{"num_hidden_layers": 19, "hidden_size": 448, "num_attention_heads": 7, "num_key_value_heads": 1, "head_dim": 64, "intermediate_size": 1216, "vocab_size": 8192, "hidden_act": "swiglu", "norm": "rmsnorm", "norm_place": "pre", "norm_eps": 1e-06, "positions": "rope", "rope_theta": 100000.0, "rope_fraction": 0.25, "qk_norm": false, "attn_scale": 0.125, "bias": "qkv", "tie_word_embeddings": true, "parallel_block": false, "init": "uniform", "init_std_qkv": 0.0158, "init_std_o": 0.0, "init_std_up": 0.0158, "init_std_down": 0.0, "optimizer": "muon_variant", "learning_rate": 0.0112, "beta1": 0.93, "weight_decay": 0.0, "lr_head": 0.00613, "max_grad_norm": 2.0, "warmup_steps": 200, "schedule": "wsd", "decay_fraction": 0.657, "decay_shape": "pow", "final_lr_fraction": 0.0, "batch_tokens": 65536, "max_seq_len": 2048, "doc_mask": true, "train_tokens": 347500000, "max_steps": 5303, "dataset": "wikipedia_en"}
Each number is 500 + 25 x the weight over its row's rms, rounded and kept within 0 to 999. Layers, rows and columns count from 0. Numbers have three digits each. The size before them is the row's rms in percent of the matrix's.

# layer 16 MLP down (transposed), 1216x448, rms 0.0821, rows 757-771, columns 320-383
040:505498522471533526516508533512457481499487496489505512493486511519526527488464465490524492519504496495505490479496494479527491557517505508519526496513511548480524515439476494482549496464489488
114:463498514475485449522503477496463511479475506475530509492505490497468461486500471494526495505456477528510541489520522501520480485543467470480505496515478523449488508499517455495505527498497478
029:525492520485488497470498507482497512499530463489505513510503493541508488529513527538518473530514515498480482503509472456500494494452451513481513540497519495468496495496495504523523530503482501
109:471496512493488487498490514487490489535482480501510467504514491483525486509541456475482510527464557537513514469459502547481463474560498465505537459491501483501496492483541472458493484479473498
109:512521509487500502488501490498545511550517489508513466518481454481513513496510500460488500518470521489495525447542478536477495515499560506496542492488506502464527491483509526497496514508517465
104:509531454475494460528513467463436512531515510531519494480515472498514484483480463477496477504469548510477487541545502495501519503524554562529515527502504523527507482470517446453493516561512523
109:514448465482514508529448503510538492500519493480492518506519501505473514536499550521533463531499479526504499484484510475514489513512469475454501541532473506461510486501447543489487532466509487
107:537496502497484494492476508466534548506480495500518515517489528495503532473516474482493488500503537502469547503472490463536559552556502466497502504446500483474466511541495504466481456536482499
110:453500510511500509473492497527497475505518502534486452488499500502514530506533517503461421500559490552470507490461464503547506476485526483523538516497497494532483531539561478553554514505491490
112:490529505535474531522512443501569490529489495486498522536496472508478516519479491483458462483491510463492491479500529514561500499523527475498511508514548518510491538468511496490465522518499497
113:506535485537548486504454552546531482507520505466478512573460497535502490493481503509478512512527503506486503494498519532529491475486443503505499480478527497501489547471531490496464527544514543
087:470457481465517471488498508528483474516486485464452473502496508502492498528510520497515473497522476514496506484507483461484537514493512517458477526482510473516484470544480495516492508508496549
094:535511461491472483498538480476489400498511493511519521471441529493490448466522517462499489485510517508502485489507490489501505483526508474495501502496495495523516489447502449481475543532525487
037:497482491530531552477480496519524495514517505524542504508479494515469493512478502499465543493433519514497522488507516553505486475473486478555467508510534509527521456487521490453474490504486495
095:465513546457486497515475530508486541501510452502458535523542514499454511516479543468465545484468507499459507471493470502516510546466533497504513528469479489526492502482490504485496486475528489
# layer 16 MLP gate, 1216x448, rms 0.137, rows 758-771, columns 320-383
117:512507508477537527483490507480499490503474480530538504520440496470471512468448482488527484466535528541542498533526455476484514482477514519505514467486521538502570494508497454488488488472492457
029:529494513502526503511482519504512563430451489503483517515472541537465470492518528495489555492473514538498491496456473483473496524489500492510515545519467520517489439469456477420549517527519507
113:496532491510489475464476524502488497512512478496492523517489494447541490519535524470529498522481487520494509498528480481519591523504509530488474505518480506480524517477516476529482496476476478
121:503533472493493503491523463453499504530488502491538476511500493471512482528530510483462476559507483534537478491535477512502443449450537521544465484515504482496520490485551459522517483555477506
107:499504518519530476468514498512511528492501480466527534523539512502535464494527500473463482511530514521531495467459510484533464512512566517478516468479502492507523518506518498430449485454510474
128:519532523565507511491515548474518512503499504515504478520499480518523472460467492480498520484530461479468497486471486494504524466540534494507517483513484522553532504477479454475450492490481482
107:510503473510476474528504506515491487471494507498487501494489506544515518461478513517469498501517446526471466489497453469513531502507490432506438492541477541544526538509496493504479500495472459
108:509507454469497575506464475498521536503517503497546472521488498532487458472498552487466459481523506497494479542478551472487503466467452469506499494538540508536496517502524523501515473515514441
112:510528541448480517476545496517495514514551503501554476518534509530493471479478514521513524485506531505524482485528488544513468522523511522481530516511510503443536497517534497499487507502485480
116:501505522464551479517481500496507460483516521498490495480527494468505470526486542507501512511521515496507520447522501481511499498522498504457494488496464471499483473505460473513483510520517467
084:526484453468466484493462507505487516514493485508527480522466530495547490462501544491474498431493537485527496500523481522478527484470502537510476494536501477499506478506446493482499491489511492
091:542484509540481496458472529529470523498501503480534490443475555520507513493470501507525498501487506510500487493491504493482451532496506507486460526527478501489514489504493482494470501453513487
035:459527463486471508501477511450487469508492514529526481510521536495501476472512515513559485475542554467490514452457492499497510509528514495463517529487524463486484537518494533511494506478475490
091:516495509541532556486497498467518524506539455492515500482463487568519475503488480498501538499509503468552537496495509516452515498511524514498502509496451506530533501510548481485457459501503533
# layer 16 MLP up, 1216x448, rms 0.134, rows 758-771, columns 320-383
124:526476451507471517528528513466523504448501494524497512540481470496508500488527515510518487525503514455506506507476513535460510472532501545483481487493522479455477502497511534522493433488525520
030:544544481519477512448494486524484531473475453503498508485484571515461499480482490476515536524492533511500474491465477521517530511485474510485486497492501489477550511521468539522515501501448509
112:514495474471471512499491518518494512485494470459501467522500529461486507487518513538509457493513480487511484468493513483539521486501527495523499460489459521496543488498500525500486537503509498
117:502538514496490489499535494478459496503479490483508530486451477477486460494536501498495482517540483480543509515484463503495490522535531535509482507489471491498495499463517496499471489511517542
107:566553485485536499491498544506483481502518515489473519506489508493499538521539541404501479475479498503513507499452492499525510516508480550512449489492488458493535460466492478526541471499481503
128:499516461516484512451442468467510461469498492474472488538472479470495511546525546469478488508510550501463502515486528495524496481496522517489481483535443513523510549508513480499483511550518523
105:474480492491490538528531526507513536483518527487474493519484462510454494526461487497511527479520498520468494493431480473486487513474476513475463503536500542554517486544489516512492517467480498
114:515457493489504500495508491502496508533520479476474500509488447500511469486486541472483499505481514515495532456503505498467528557526492466481520495424483504522468528468528537505519503502483511
120:511526507523525507462528501502490508495505519534470530507459504499477536514491473505477497490526531493468547489517494481465494515475482516493494512476516538483520458494504511479447495479529495
121:509526532496488495522503511477521531588514473484461468483514512503507501504526507488550530472502468509495513532504488493500533466482455514504537536507487467503475522489520484497476435480497472
081:484518459521467518470467517519510514519465510481514494514528471485496526503510506510498460539480469516479486515469489496499477499529520515441483503482544466497493503495533526530459502483476523
096:534490502490530512481517528567473504480512515436511446491497545494505494472479466509511474480464530532516522515511505494494507509537482492499494523488483521537517460497549498486504533504513517
034:538472519495504526504501477550493514478512523521484508457517494515486522541469457470470522475454468523494530525528521518479487481495517516564472493556466525524514503515496468469507498497531515
096:499506471496489450531527523504511514535485494502504516527504492512488457550502535520489479498501486467502492470457504537505479466446475471520499508520477541454516540490465487472487491491523468